config.yaml
num_attention_heads: 4
head_dim: 32
vocab_size: 2048
norm_eps: 1e-06
tie_word_embeddings: false
parallel_block: false
init_std_qkv: 0.0304
init_std_down: 0.0
optimizer: "soap_variant"
lr_head: 0.00762
warmup_steps: 200
schedule: "wsd"
decay_fraction: 1.0
decay_shape: "linear"
max_steps: 2378
Each number is 128 + 24 x the weight over its row's rms, rounded and kept within 0 to 255. Layers, rows and columns count from 0. Numbers have three digits each. The size before them is the row's rms in percent of the matrix's.

# layer 7 MLP gate, 512x128, rms 0.18, rows 214-427, columns 64-127
106:130143083178137143141111114173138120116104073111160126127085128174138080108175145156101129130104093159090101103115128104116155114126154157149079160113160136141140134101138131095106110100154128
074:109086136144159106151141108186124143083114142131063164134087129098100114162182120153128146113134114153153139123160119083119129136120111123134145149171118126119101142160195114125120125121102140
110:125091115153144090131160157138147114146116130140151117128142114131099079160132163105151136107158173142134110128087067111130166143118134091106113120115102096178160121081094145108118174122171129
096:092074088117137127141160162121106136177143130159193128127116100092146118120134145142069129148071154111107097118113111157105118177142128149127117119156130162135129130152125128162109137125089142
114:123141098125149132146104190157129132111133130157108118102109146159104117099120111123144144150153127134113095148114127152127145103122122091097135159114149117172088164131126172137137135109148108
082:116076105120164139135106140100130119123121158123127114151149097134136167106128092104117117110122120156119121101117156127135117115085145120138100157147130127118128131087180103160124111147130103
095:088117147131134101158143154102092182113149136116158112117122113118102171098104134136150129125061141145111141126214140114085163128159119116141151128083118139106163118075110152162137154137136163
105:127162109154140136100105171131132100140137120072111174112133146085109185139137116153150150156113124125134099112087091110094151121121121137118118129167129116129146113147158115165113124184096106
114:120157076144135118126156116112116129180183109125134122118145131133114105152091096151142155122138124120104131132104143126093125162160114158133097121131117113138126114140160130139079107127137199
101:110184130120107163159120115125184156144104143144139146149153129150108113105117102123129100140093132173154098137119125081107152156123115099139156142135131087093103133137123107126124167084139161
081:185103125085164149119134101120113161079149099162135147090141109138099114153161089116135138161087121131130120114159105148084133153107096157178115116147189133155122146176134116122160128119135136
128:110167132077156166120110175156132125144152114141110119076182116137116139137166131124091165164110141163122096121123122118112115137126156100102129134123161151142169104149129157173070128156150126
075:129108165112112129141129116180126144146142122130069084153086121127106179153116078118082128096119111114104134131121118149117114161116149124143182183076121142088110151084147135123106139151129142
081:151114096154120137142133143113171141098113141160141135130151126145133139109098132221143099153121140133095104102087127097093137181100113139086117138121128115111165134120089090109155162106157126
104:117127136137113172126146110143142103130096145108153130095132157151119107142088127159173131112105126118118142122121154147108112147144155126173108100147134120133158143156183139127158166125166110
075:131091129150174119121098091151181144145141117128147137127076108156137089164089151132149121096129090138174121147148134140152107178131149146144124131121120104110110169161151096129147102111133151
088:117147094119128102116166094153126144108078099135103135119156120090118110089142118165136133162144102179145105144135135124151115092136138116112099102140132190172106149125108149105107114133151144
093:131164161158130105129113120150160111137139137136139160146113113092122130146128169114095112112142128133118134105110097113114140116129124122060147121167137134092074135118093120115145157106169089
075:097108076124102166115156151205135134126176123162142155124109093096113128103142100120087151136145118119095128120102168131097098132109107114141112159113160115133124139100146120153135124142161082
120:098147148139115089174159120123136123131121121129176120126100108139139141124121145143082114114165096148097146131134161145121134127126108100158163147085120122111159099110144150165120115132140146
098:098124149207127106111126135121147124151106106088143138119153101134090115109162164141106122146105093118155167159138169125143150158156121165158144103158150094103128126107093102142146190113122135
095:114109130123122121155175118103136129154171139144162135123087173093136120081094100132134132154146094116135132125119173108067120104124143098161132105123134113161131109088099141133129122177114174
075:144152125135143105150087135132129121111141118130178164114125098086172118171101155103133148142116120115170168094098128130132120100147121080120101081149151150180106124142124158124122109115131118
104:167136109167164133110136143147133138106147148161155088097074185123104116108095078114124108160130114129177150148139089131134167148124126134116118125115121145114111154081128164106086120094125133
105:154095120099153135120114090145177149152128081051133125143143084126124111143178166134121178137119109159119118129131140085156130136116095119112159152131152118130131106141107133095122107127177187
109:125154109154153149081099105124102131131089135175134088151103156096121161146116121083114119145127131131122101126125106136151148127127161134121086155165077145132069139110145129100063098112147100
081:129109148113144129127115104112098179135115121108131125126143161137163111123122109107113164154138136157108119163110102124174155104100121115148129144132127115134128132087120078090118150166125131
096:095130133173088144122086110097158140121098161106124148129111134154137134126151111121125142119116149102118107093125114137156139118139081174104126120130135172084111112093143133117123118125179166
078:178077103138122129127138150189125121138159097092150132105137127116126131137130136092152162127129126080125083085145144121146170142160161156154123105093157146160152135127196118124131131137148170
110:147140098142113123110148193100126126088134125143134136099135130143085118117074131110155141108094121135120114125129123128150126152085134129124132159115133108126187097183168072143104141155138138
065:140157178111157103159134187092145140101117147151140112099134134179081136114112096144146136145122067121095158142135085157126139168107141119139122108102110149132103110123143142126126118112127132
098:160125163091109123153181139091163123132130077094138138159137096162134126135097119085121119095133153104097087125138130098146103124106111142133102119141126144135117140122202124120143153088158122
090:132095132102128133114157085172117142139131079114149146117150151126073138178127099148152125112113105117132104080110107140160102165097115092111151156115116104107184136088133148116118144141129139
126:110086143111154104124140094127133105145159105130127105101099150137153159160139167102131108093137098162146101095151109138096140173100114146119090124161153148108126090155119098142115154137174125
094:124085104085110165120133140138118156088147151121132126095155094101137152110102165140107145143108078115085151153176115101166136120117111113116143180119136135155121137126122189133107125077153129
095:148117129129114156151167144148122127119125142120135113109089101154102155114118055113122089153124135103140126112133142106144136101151089097181139127111149107101104123159135136092107079127179177
093:113156146165117119141144130120129110126113120148131124139128121133128117090133117072160131134124042124140146136114139129106136076117149114131170158121118183100149118124105157107120121092149160
118:110109096106134084132116146112157143120158115146141138146181112132148097128119126059119134141113108149133146159119110110113123146095169136093133090111111118138154149149147152111186180146126170
106:180169153100097143112116132111165145121116173087106150153168138149105150097129069107089132141099124120142165129136154102124155120152084104137122189127174129134125114129112143128131144096128115
101:136139136128141147132164124134130107167103114102140124160156086122161191087095100132097123117217127128133072105142152138099148087133119122128135124108142132108112093111107115147153139143191100
085:135116105108117090112094151128123129160188126160119097109135113134095146123099157161093127137130146119131123110103098092101143118160140111123128132112137144125160127123165135145161145065149109
094:144131160152107144110146160122114093113150121126124105155130167155116108072165105107123164128141116126131086114102095103133140158138110164116142138140097180092114118173162099124142077121150166
070:152127122116114118101112100137163164125185099137073136112123120124078121139132133141160116110166135137098173123128088138154136110110128117119117129154145156137127135115122098100150144096141149
098:169167124157129088129126151110136118085124146128123141089134139133096152061096148118087134134103131096130084095145159163133070151123154114121149112133102101076129097117134133105122121139170091
100:129144083109164162134107096113135126134136127139098127106156173145138114110166161134095135144119106122176116112089130158122139156101126140113148076153100125136137125119125143128093084106105114
081:162157151150092074152114107140137117106093125146133090182138112127146141101121133155103098138111126125130118140115123154117108094107120102120123172075135189126111135131162157158156124070129120
103:098128143185130108128152124123066103082134079155147094117191131112118130106136113082107127133135073164113170116129127088100117145121130132123164124144149112146155145108151101136128127147166120
075:092142146163186081135132148155162144078141119167164123144141140151098153145107150153115117128096118130147137101115133128086108145172108135118144080151138165126110124159123126140178123150113129
113:166108172122124135125110178102141138151127096107134124134138095084129154110132112141132142125082180143127159138121145144087130135106111134104155110086176172097126146091118159126139144186168121
088:145098144109158108111097138128141093170070117129144123139114147103091093094125102083147087123082140135124074120123100122140128155166120084132118154156108106095134137125142149114101129073109121
109:135137113151123170103126053115143141120104145149161149142141090142154088130098119104116125149121145113106110104133150139125140152198141160106175132108067132126125105140123143128109125094153099
078:151162145121057122085102143115167101123159154150129106120168121138163101104090146110167115092155128146098127132123118152156135139143145168098132106124117104124144104126106154120115126130132135
091:130141103140145110148130113140147112088141159131118123091142129128114112125185146165100136160151154124087130102122129087102102109075105131140143132142144128140120126101142155125095118119095117
088:180159088143148163104128125166105126125139089158150126130139136143155124127135138114111144103116099127181184106103112135133118117153113137164128136069157161105156116093133121088129154114107145
103:104084116153146098153126078146152126126119145126127124116101151144100145148130112146089130151100158165144157147179124149102106128110088088146156124127138134157113139148098111094122127104135149
114:122137141108110134103118154103140135126088148087128101126106134094148170117132093140122119121137075178096152133143102108139131124135114147099097134127123072109132121164102174069120132118135152
108:161084140098115113141087137136120134178102123148115134120150125133123170109117111133107129121113138139155109113171134135157158148099151166151100120125128119137173153125106122150157143117157166
077:118129177118138122102114112089147117098111169114123115133121139170138133118080103136142117118134117131132144111162127109115111100151152127088095123134118110133116122140122143078115168093112125
090:094129139132093123124131139109131148131151189081124142150159142097101144157141125116095127101121112170094119141153118125138128121084128144139101125168124134109168175138136124126167118095102129
093:129125140124106135120093104088093155089105151141084133123127114109085165115104111139125130181143133100137127098144117108115190161121117097073155099110139077123104142118145128123110119146126143
077:122103133154179157148092093142112149113143115157123122121157103113100121120138094114069127137137130130159166114130136101159131100122116111136100177170153186140105119143099134126128116137112095
106:151113120161119113137096128161133167148137107105159131080113115134116171105098116102120134115115136157103172145110092114130111169178153077098093134101126154160113159132099141141162136102156087
110:147109161117132116134100126126098118125184123095087132083094106141098143086084112110133086113108132219183158155120120104092125130148099142122136145116145119112099130168087122132117105108130158
097:136140105122107133149121072146155106099123105074110141103131125146127134126092093136085127143115114089140157133088110101117156107124116135152090131123138087115108124158123131126113170143179133
112:139120172161139160065118151126103090133103106111135144092172175183118100123174136143123160105104144143123108127114164136133138167147152095115096115129135136090128105135133124135175124116145149
110:114133146156145124111106152135113137119121137110168164130117120195076138104129159134153145071107140127105158119130139125136126151127121109104127132128140075103194128122134122138080101113156130
118:139132184138130140112116119129133125134133149144114130119088098163115159104147102151132118110109117156098153158100158142111149116079111129095132154113142151100138151153129175145096132114136168
089:153136155124106131118143126143142128120160175108131165115126152067072126085160116138163137130131095146149178124153092108140108089128152134144132127121126138053154115103124130115127137162145123
095:192139126123111139129133097148144128108074111111117132156146126120121147125132122126126107087130108153114140123149097110124146163127113179130144133150081156111143159162133081106071118095134086
083:136088151124105115129096162126126128157095157136143120134146139149120113115134193090126136140157106145168122131155169097144148104149135083138123096135145127102113103108123131143180130090139151
115:127096089138148134133127108127135141128166106083127125114142132148120073102142162136100110125123080131177131151123168150121133106137119169133135169093150128119137140083124095147122088184110078
121:126160138114109141106159126123166160146112129103161118118114134144091093126098129119134088170136140145138136115154128089158161152143120091129118143132152163095167120127163109067117154152119120
114:150125168133141156097122129143147100186121146141136141085164186106134125085126050156101129102150116106139133072096158110151120120095133123170148130118126097134142078141122120135133091089128149
094:161080174118150126126134134108140082103147126139128158079155120114132139127166121130133138119169134133129145130113177128113137146164121148138138120120098153120149097096161079139165118120118127
110:136121107142122071153114097144112090189114126099147135106174137156068099130096134140128146137172147127119116152112126094147133105145138147142106124113112069116124121098145174079166147139131154
115:154103116126134108131111133141180097151116136121157097101183072145124089122137087116084159117126109186125123146118111168067142131140085121124128126128116119131129157121158092103132152116135131
094:135139116132122116099124108103140065133129152157121131124122137140109099121119125148148136156103112108081131153136124137124135124091137113118117192126163113148112086136131072105150083114158142
082:105107162089157118137099158107088155125105136131123121147129141132125149131143154111112109175142171110109129140160092091095123086130094071109100111146109124131114111122182138125116094120161120
099:124149130125104163119171125131111149116153109112172157104179139137106155154135095095091120105112155124123126143147146137143142157137107152117149147107118108120141113137140120165128157140134174
080:154152155090160135114116097100113142109134114136130128093104139186134144111112129150137143102090161135141130186126085128120146178110058130152147142153128142147134139113139117084165135159117130
081:136100169107129145136096100159158118106143105113105086130114120138133081120142111065109093139158131115139122121104145147111140128140102140094112126146119163156103175104150082103161118135134127
067:106101123162145129132120141145169156157159109171142157142134108108134105116129101073130169125184116147153123111116164117151112179127112108165110128114108151123086131122161125163139134114090134
106:122083120103134130155149149163126130103133157112112120115163102135082141162132117129140146122157119165122178097106123152113109133173131192134154132123139113131160134096109151082118097097161123
111:129140124158072140103163137174145128172138118114118149114143150128146140125116115118127157171105112135111109134138122087148138124140134170147131102095140126098127113154097126159112092117188167
096:159113126173117106168141188121174134075120100145121126092143110131145154127117138084142182164130166132138118119078156136089143119165143141106128103112106165099091093096109177100112131156147161
086:092125100110192123109134099147088150113126141112139112139164132149115121110116109129145137119116091116188106099149154147137141092106116115125132119123135142135096080091161177091155159115131190
084:135107136139067120143100112119114115148166174113129115141119119178137147095169148121120107101132085111118127137126188110119146127126164140133164143131122134117140089124104121143161151130180171
114:107133152159167152129091114120144130135135105157125136118103050146120148141124121146128130138089132138109142133136149127138126177110163098119148173098144128141140187104094085154141131120197123
091:143111134095147135132150110127120151154134149172141182121132122135091117094135169129156110122141109139156119167185164146134136112091140104128131136141139167085148141111101114140087121085124126
093:171106116152129135120104121114149114120141140158149109108139127112156108119126125121182150160113083110122105120146117136150138123162109105092100111106105088141135158097119106132111096076131152
110:168117151089085143096148117166149123143147165184115136146134126137148139109157133132110143137133096138175146154104084099103134101125138147126174113154077153157168056083102126143096098150161134
085:143178153093128160106133064130155122137128125129146126137133136135202144120144148108167102120120164149120143107089143164106108111103141089110127129165163112111129197140126131113156116132164121
103:128113098105127112116121111137129138170168107129099122134124144151113120136093112121154120133121136146153154157139142151113093134113153158106138098178139138114146085111150116167127120119174168
085:138166130095125154115115153159154095146120152098079146142122137115123142159140100135118149106118149179158087125165119114154169121138153128112187142130115139129107165110192135105148144134114143
111:121117108089175139149144124150118175096152166138129145079122121124130164138086138125109146141135113161156122137132117119099110128094119127128137139114161145137109154155140097136166110149146136
110:104103142132145122145147122128104123075121105137120136143111152140100128173130141137137156139112151115138105149072112150168141158151114109134153115174111149105157121136084129141112128122134143
112:146120113107105129147091110144135120123075129147121163101162104149146096156134167122076101188104123081105164111127135134122151134103137104156124123155143141121170158136139123104109105133142098
113:140157097170156156125168114113117112145099158161137111161166137116100133160089116155084152092150172104116101125089110140118150152148119124122160145163096152133132132142111125110139121111133115
087:169115104125134123085133142071134154126168137123156101133157105162144122073142111098107109150111102102114147116151160130133148132144161132084098132155142129102107127086099179125116107128110118
130:110129086120149147139155127112145163142123145051131159119133151151126109149116089131140103141103066144098144090151096103121142141189110107139136137101128158129119112158106126174113110134129184
105:161194074157158083110144127160124095142179135137125102108127159137126104131147101166130126138138102115135158088117115101149146165142114125130104146144118079112142143134128085115149087129136130
107:116121170169097147145138144156135137133101105136115180123125097135134119155156141100114106118117154120118147113092102117167139147164109138146093142095177139128148141102167126131147159181137123
122:147177108165138083105153120115126091153131148145134086082108121132125143168105092093121145119101175174093129112105149134110121137115145140140114101109161099125155137130168106122092125108144139
135:123152098111134154132149131123146171171120115155156116110149121092148115160132102139122135129143145102156122199116143172149155144122130156069183155148134096096164113119121128131144164106131159
080:096096105117138140109102117162087156116104091150183119102093117101129122141156112102125143111094104131159107132139132109125112119150129078178138104146129142145152175108088127117133112139130135
094:092106144170140122107138124143130110105079106141124120116130110156133108138124167133086076154112135155124101151135174130120169169111158124135145137085120149143105158144157151144142109109117113
088:134133108141152146182087102100123131111128107130151139113151152123097087127138136178129106113107128158078147127097097126157139119143114145109132114142148134172125153155156154095106167114130119
107:154142173172138153118124145153111151137098134112112134148104136160123100109098109116152123134092163150073131108127139157162118125098097138111166126099152139137114119144111142134095142141131144
099:123127141148094112128101169136126148157153165131129126139136135098136131161127124113141165117110081154093089140108083111126138110149106143133164119140119120114182145108067112093126152112123165
101:117125083137133175168160078127129160109129195110108139127127126115113120111119146180105105117128113110159130092160081123124145132148112134115125146096152111155108164137159130154158145102102120
097:139104072126121141122144152140112115129106129133139132160128096131102105121135120133150131110147102108123083113109117157099093127161117139136127151147165117127096141112090165140156126120121117
081:116119120131099103154101090127165139132176161155131113120113079137141113178116125059133138129160117119141139129116106123132147139140120154134171158155136102125081169133110114111124116148157094
114:145119126134119104129123124100131120114164076153129161153145137129135072105114131187159162114131139164143141145113106121140105160148090078123123179155100062126161150124113114165093107119132133
097:127133119106141136075115141089143119088190135105139128135118150112115079157134133130133151149099084129182116123116153170145136127146137145138105081169141118112118124134083116134136093145103138
104:133123149161120150133086180118117166134132120102163115133169128166114134099125101124118180150136129127117092136134165136172163079145095108145146127164113082084164127082140126148116082137104115
086:137092143132087158135117149115123094137114132108151150118163156122077157100123125130158098138079150144142147153141105156175140160068134128083106134155102155095097094133126117128104107119129112
075:100092151099155096149077107147167160144131115116156113119139098082143114121122114174101135131118129152142163105119129163106131153155146116113132158164145101125106155125136127159138106132127128
114:137148127176089102141127175130102102158170128111131146125153129101139094125153116139129141118175119101091124140099152079112162171123131160141123160162120077132130161072130146112156123119137132
078:092109117165134150127134140119129139159165139118122148137116159146148128135137119123092142127127076113102163111140171150147120147112142114152133135121158101126121139078180168131167110163107126
100:129131106131149117173136139114140157131083123169117117157154103121124171127111115118094149122094097159148122116159112136124162157133115061111157164091130108132102111127111093118131097173136137
083:136140106102141100114119132107133101150139149167168098142133131085153121127119130154161077141118179103095119131096142119174120104096150136175099122177142135102129132106191140146134122138097107
078:127142120129148140120106120106128084180149141147194165072123097064127123167135110109149139117142118113122120149114129119150107103122136104139135089153122131150192149116148098171126099143163142
087:155095078142137139103123106153134142128133107129153148122103162064129166102143117109106140094166127111128154119107122163141143109145106099133141155134147164107093106083129101143133134139177143
108:138191119094136147115087148135155103122146163127135126108141134125142085159101115134131129149115171135131082080097109124154111140148136089167155094142124102143085103141155101135152119141133130
119:117113177108141127156118136126145075118098080142097121132166123093181135137090095113108157127132155104132123132139149147157125107130152115086145133147107135121151118142106105147160129155125059
094:105162179111120133151126099166176128107134106141161156124145081131125108087065135119153165139114138133119097132112146109135149120161069147129144098154092114126133112135099122114144161067155158
112:164148070165135137150132137136122119158089105098175131124189124151117134161089181134153125112119169126135110175169110123115159121138140144106161113125129076121090119091144142139141167123137158
081:135113122125166116139122144146096159093170126136085129142129124172071121114121090127091124185114108144099135126099129164145127120164135085164081147113097110104124166124156108108142174156106140
105:109089102119152103156139132166133118100149172115115147137080090145147127156062121108163152119138106125107070129116147119110108162111110132105117121131171120134145078103110123147118130127169107
096:070139118096129109094128126115096115120117150160125149140177108138126147127155093096085105155158138161134125105175148137111068093126158154161196108174091124145129105109121139126116116155136172
107:116137125139150112158127120099163104142157157115130130142109135170126143114159161116161096179154134170133129119144115103127114129123104090125176104110109127090092169107169143133094088145134126
108:153083144134118137145084145158120131124113128116136158144180077125070096145147139137155076132147159121163107134099128136154129151144141113081113120142121145098158168158135135130125136096115118
083:156088170119119106150119123124131140155090091111160130112136109131150116112142131129141128088131170111143148116115128134107096168139072074125142124110145183132120169144156161141122149137151132
108:112107118140150108124149136130128160131135108174093102100113191145144132142139197126107118116133134175101125117149155120115150121159158153154151176138131097129149118118072135170104161131127139
075:103149132090160124101162120145116135118116145106145106142097169086113108138167136112128128137113131119115119077149096106124128125143116106135138131121147161107119123137144140125134146219118129
081:155156107124098158123125145147130082118118144130108181121119061137114125160127118099135109144139146104137150123177135082147113106121171133070137116137133136141118155067147113172087109115144104
095:121099120148141141129139133120117145078132107131133126150145062140161081139178123102070120163109116134108111177123144115150123119129155138113156125156125120110120141123100141156106121175169112
103:096151107098090141123135116167107142152143145132112083092126096130095125109158155146152129160115119156136121125093131143123140160159146118125112141124162088123111111113101107145122101087122123
081:147128125145137152123104181104124134136108146133141163154158144168117129156144136152129119140142125075157139179119098136123119123107125138117129085104117167094142092103137128174111133091136129
096:136096101130162151132115111140127118083093119086111147132114144123121147129152137119077129118094136106161171170175111121148148107141126119148111135112077106170153151151149119124169140163119105
098:160099161155111129148112142129158104118126124074133138128116126140119147110077124126107161138120141073119117117135144109134052187156154095104158126138112142138117124093132114136135117142154147
097:140145087147116118160148116115109108139103098086167094141130170140145114129126147110143125118122105119119130111129113132129143103133145117107127061139126141125103158148166153126163130147146133
110:135108105102111097089133084111109153120146123133120083126089144136141129104119115142165124124096102159169101102128113136138135133162132130107143158127109127136155110128194131092142098164166114
102:137159173080170171099149149092125171145130094172163148129153099119131132141118119107110168103122105150138152141136110120096136157151128143119123120119136140122108102109175145129124123120104151
088:130076170123112093135100148103140166133096133142091092106111127160105117111169077122117139134132104089155140110122131082121124120118105136100140180131109084101133137125133118140130170132146080
092:115137122108130098163115081140142088159152177155171123124124144160099077091155112122147131090120167114134152126159130065110138143119128152125123117158107148120175110141122092121124097122123108
079:131147098111161140122111105139120100102156143149146120101130099129115112104083141099135157165116150148151148122072116112118148086075095131117136108162123142166101136143148096115146111117146106
110:170144140143158155151121182106148112132103095094090138118161152128141138126102122108128136074100113144100097121149155136083131101134115097138128122111132139107148093151103154125150135148129107
113:147130176148144139123139174124099151129087098062102153128140163086131145139132142169153130130129118109099158138144091113147171134106129110148136131130143170126136092120156115137147152112125163
101:139109118135116125115137125165196109177135148076135104116123106092134108116110074087139149117129135085155142114133118138125143127143110148090150164097119093097135115132103107121136130171124150
100:084172174191140152124165145133113145136144150126156142146154081104093129149132123131159111126108139152164192144142096097108179113124120139151126105121087117125117121099115070100097158125121093
115:146134148108113128140113183135163176178116093128114144095125150148116171123129128087135136118166114127125108101091132135081112136137140128133198152099135113113129127098141176096147148135133142
078:111138151100139136143146170152121115153131122108063168126107107108127107141167123144117146144155150125115100067141115108127144122039172103142140112143089115123130126134181123159137118118124107
121:121106116138124162097102089159125168160117077142119146090117137104102179138108158151098129122113135101126138109102146112108123154134128130139130096150154124113113093098129139108100077169133060
116:117158118136115122189148148135118072107114113130134166124091117129126099189116162154150103106118129122134155054134111097151139153148125131120129152110110104087142208115131132150154134148100143
102:149108098138112121104114144092126135162149134124127127141106126135119077158132141096152165143135146085099122117156115086163152116149129124124120103163145137141129132152090118174159144115118148
082:145101143121137086111115138081098143108131144122140114140148104150144137094108131096150117142110111086097095080180125092141130134108096110117131130133103144107124117103126127061170117120140152
091:112144176162103112113157154112072122126147148173112185140148120109130142098121077112106112150107133122105122084138112125140089154125133124139122124110090146123145136121130140105106153140097122
110:137158098137137120076152142124084157129168159132151148092148157142147164142104095127142151157108095162131082114126113123126136170138142111104108103097155114128122116149145131130127106148146122
071:133118141123148149125134115140113135118138148150109109080086162119088144104129102084137113144144119122084121125134104117144129107144072128135141136112140118122152120089185089085142140116173124
096:077132152124141185155113146114123136126081168111122157128154076161117132089144126112163165136148143131094076179105126152139126132132089106088103123154104125138145170151145109121129134132121122
091:157164157101146078146116098105142109143150155125179127122118134064133128164146143101120113097183102142136118185174126146139160117123113119132119125141164115139110139104107123160146115162136122
099:128134141150135107150112157141132136112132149117107151103082114159103142161130134125171134128156133097109058131133076091161085139112083137106117096126150123118143114093096131144163157097170066
109:161152144124113116131128127110158124110135143122115127114170132128143071124119113121109116141145115101137171061109100136155107121121140133100152140122151123131157149105112132087133105123128146
115:082120077096138161113121180090119139138155171123092097113131141112105151081105133151138123129167129148155099121114140166102100135128150111088137131163144110120165101100149155166118152129124129
089:145134142094115154090151096137147124082091138149110150147131105114126153170119114198148156127146145157135126178140136108138162126120065141110184149113135124134109082133141117111137142098138129
082:141157119127135152136075106132097190136127064091125150129161135098130129139145164110142140148125108089127091129117142101131140121104129121129158124130123129143125111095158158088151132129158163
096:106139137119147145158163122152102152099137132153160108150154134191094124148108137144123142145082131188138143124141131136106115141087139099142151135157165141129182130125132107125133132158168127
084:119108122123139109161147149190125149096150162116121082121100153181153134118117124110094174081173125138105149106173106111101129137105131132118161143148094136159087137160151145137130128129121176
103:114146090118164144099126116142130108165158155152100140099113113152152092135109119165100113123140098147078147130120177163133111118116138119111143111101141125162097155104149103123121133148115125
091:157107138120137151132082144119163159132132136115163071112140153172150160134133107114142180129107154118118137147107141131093108129107112112119159134150176091101106123127136140161141097142105152
088:105091143126134179092111105159149122129171125126098128147096126096126135155167140136054106178139139121160121149127153123145089130096139105167125088136121117137107149130167147163162112133144171
105:082128099163151137143120130146130110153116103116128150118119101132092105133087154114150159120090128150132117138144117177119141128127179100107119133128181112144101133150184155163114094141151117
101:122139116145105114132141160134135156144130081150144158107112133182147093129127120154132126119146108133096150125102081085136142128165127129113166104109159116135097097149147167121123153100118114
117:056160157122170169085141143166123103136091138158139121138112116145118076106113094138140115148146143181136148162127137132144164154155125139121116128143149113100170102123176139130149128133122138
123:120121116129080152157084121156141113151086149151113114126110104152155088120133087104159131133110142121101111131123095165142120145164180154117161110131099139141175158127165132120178095163136135
119:113133122134137117134119098104078124133132111093134152127149123130171089150090098169108146160107165107148144137133113139133136119144121129145122157112159126165132109136099130127132101180139101
105:129173165119122154128117099090111117093137132134156155140133126142152105163112128126135124089144115101088126171118161059165143087079112072151099143104135117109149116133156150134166146129168101
087:111108151116165148132122147156138105107077147108182162070131151057097117107153111121145116152085126137135090122121151122136112089159150108116113099149148145111141148117149146100149137140117093
123:150132137109128129135166098171136122137132146155132161114150116082092138155104162166124132086088123065127146112149123092152172127157117128108150132140100098125107134101098134137115119104113108
116:145173107141107121158091206142138132152125123110131154144127108155168138082172139099105154107102115107058147132080154132164133130113106118087152151095118168107143127108106117117142093139147109
118:148141155136127140125139124109163136158140124096122169133113114149112123115119096120121133125133128134158136133134155163131187133136103132088122077102162128152110092133123160134126115155133152
079:151125146132105107077102128168160134105136169151123110155142179115107155130108115156120155117121104113097161150116129118162090136112110092090149148092130156088147121126115173157125117131126141
098:157133140111134160162151098118167139187117140125134135134094139154148120097083147134165183093125129099128139134124101142091139157073111130117141143126158154158138141129144139154129130150152174
073:123145109102125108147130121092101121100129155171186141113124129099168140138124122102162145161106113151109163080110112122136121113076090104082155132152155082142101136089135171097143128132118101
113:148115148112136145142175136140134150145092171133161117117145118137117100105094147160166141102163109138120170098179092126139179126116082137166183122119121095117116135131141134075121136116110134
100:138189111121138073195174131145135137098114113127143104123137109134088153104136164124147141128165127086103122168138105106141094135182100123076130139126148108129173123157081101149139129156143106
103:110111132152160113155128135123135136135118133113166166136165133121112135161183090081117153185087098134143071120168123077120138137170150112127136110098148128065127087135121134102154143141105114
106:140124114148108093127116179157166137140129140082118145102140120159075101132101156117140156147095127121154131092132118132183139140137104115132157100163147154119158064091143100147120152146134092
104:126147114149112162132050122161109157153105143133154129102151104123095150113123122190114097093144114178150146088132173106142102130142137152154106162091124084113143120118140118100120126113132131
080:173123136148138153161123171136118111096144122137130124166127156124125153111107143160122111120164091119118132133115142131101139116135119129144146105110063105094127121128164090126146200143160140
093:132117134097168107109140143112100100115123159137100151111117140137117116107179093129118121143154099119151101090119113126146125071091131138172159135097145113157092076127135145090143092109147109
075:158133127134111135107173134152152136145120172154117152141162137142138142146114132086131157127140112142140095128119138088132115162126178173118121166091138110120136155141095094154086092147118147
102:143146082145127109126136153146134158157100117182161096102077101120111167119111141147121146068089147113127104145191134124152070126140122125158143150138147134136139135172100109128165148122162135
115:095152150117118138138169095069148118116144116107114133145114107115119180139133098098132110134134136120152163147153121148121131123114092138143133101169084096111150097150124155180125091113126220
112:101148094108151107136123115140139125131112123090175185104115128129143174135108130157111113096113143169125161107165124135150148190158171156133104131120082090146108133178118134133135134117108116
081:087099111117194109137123125147103149101146134121102155162085110088161110106124102147145139163122154130113127116134145150126146159116124112180146126117093118130099108138135197105144157136128123
107:109136151145085139104102116167127104128101155129136097147136116153103150133161159159098135116110168153113128138111142132148101110089109140153157144152165136098106117165144099123118079102167102
112:122118130172128153094105155116138104149099072130088121138187103141122138098137147109135130067128161098106152138113111123141167124128140112144131161134136160131155123119158149127134114099118081
091:130128165116169167180114107137133140084094144126159096115110146144120108144126096075116091150100118103132144153165119130114125116122177117144134150122092152102120124145134106116116172141160131
097:140101111119145198137128142109093150110095117105123154115128102082101085121127154112134113142076133142095090090117159101128174188126120141108132122137154115145123129130146091145138167089131160
086:114138085096141096108119151064114149148127091127135109104166143148147070090164116147088108124111127043174102095126148106083161137111116097107111101153136140163124113147126160116144148128133131
107:075165133099108154101120128130137126135108148117082149106165115132129101124105120098119154187142145131094122137121129104081171163137141122146123118128113156110118079104149110116098115136124126
099:163160134103155119161122117135128148138126111146122172102157158118142122160116163154102152144150120105101144102128108135087133153097113105122167100163117122136108144149094128101147105127186067
088:131126135104131163080087099145146100166111096155105126130153118093148127085129111125140136091117095191127143129164133104126108113124133164136120156148147121149139145137140112120157133120137095
076:097153135099136124096122127149109150110152138120145121106181143117104102127089108129140119094153086141106130093143152161103134125129111095093093120136140125151149160161123143101176134082120147
081:097112101118161119092156131142109128101129100104114109081175123107118113122123152105104126122138127101112155111092132081140160082146152098107112125156120142134118144112127092105143176115107099
108:110095106183103142092137114150122132138121141096128126092144109152115089140105152154121148158132094160126106128083111111139140125159153146107150148136159148163134140134151163093155122133169130
093:165190132084149146129142137123131139135110094143126096113114145144108157100140138141135068102140121126104119094143139155146137120112107153129120157121138117081080117116135153139141135159104109
108:128127129171093164132143111093140157107125121070101126107143144147137147151118109154098155148122137122101123106125137142173123147152070094104146158136092101133145062128097099112136150124121122
102:136122143097102137156080132104151109168111111158114133131134112127131180146136103127152184077168111128141086117133129111146133142135134102165103091126130154100130112107151103101127185110133164
097:108119108110100168133134125106128118120155123153174080085156141096105138119108157145097104140146093117152112082127125182120112112131139141147095080124140151138170148087113129145159099139127172
107:117119129169163163106101110127119147133118108106156146168135109163093125116141139145157138148094160082156118125137102090117122163114134129099125128123127110139091108183118152118133119115136085
110:096157103119139124147084118129133114119120131144109179125102134155092148123103135125131122157197108134079114134157144122106120150179150108119119126186110109099165173106114142119121119098146150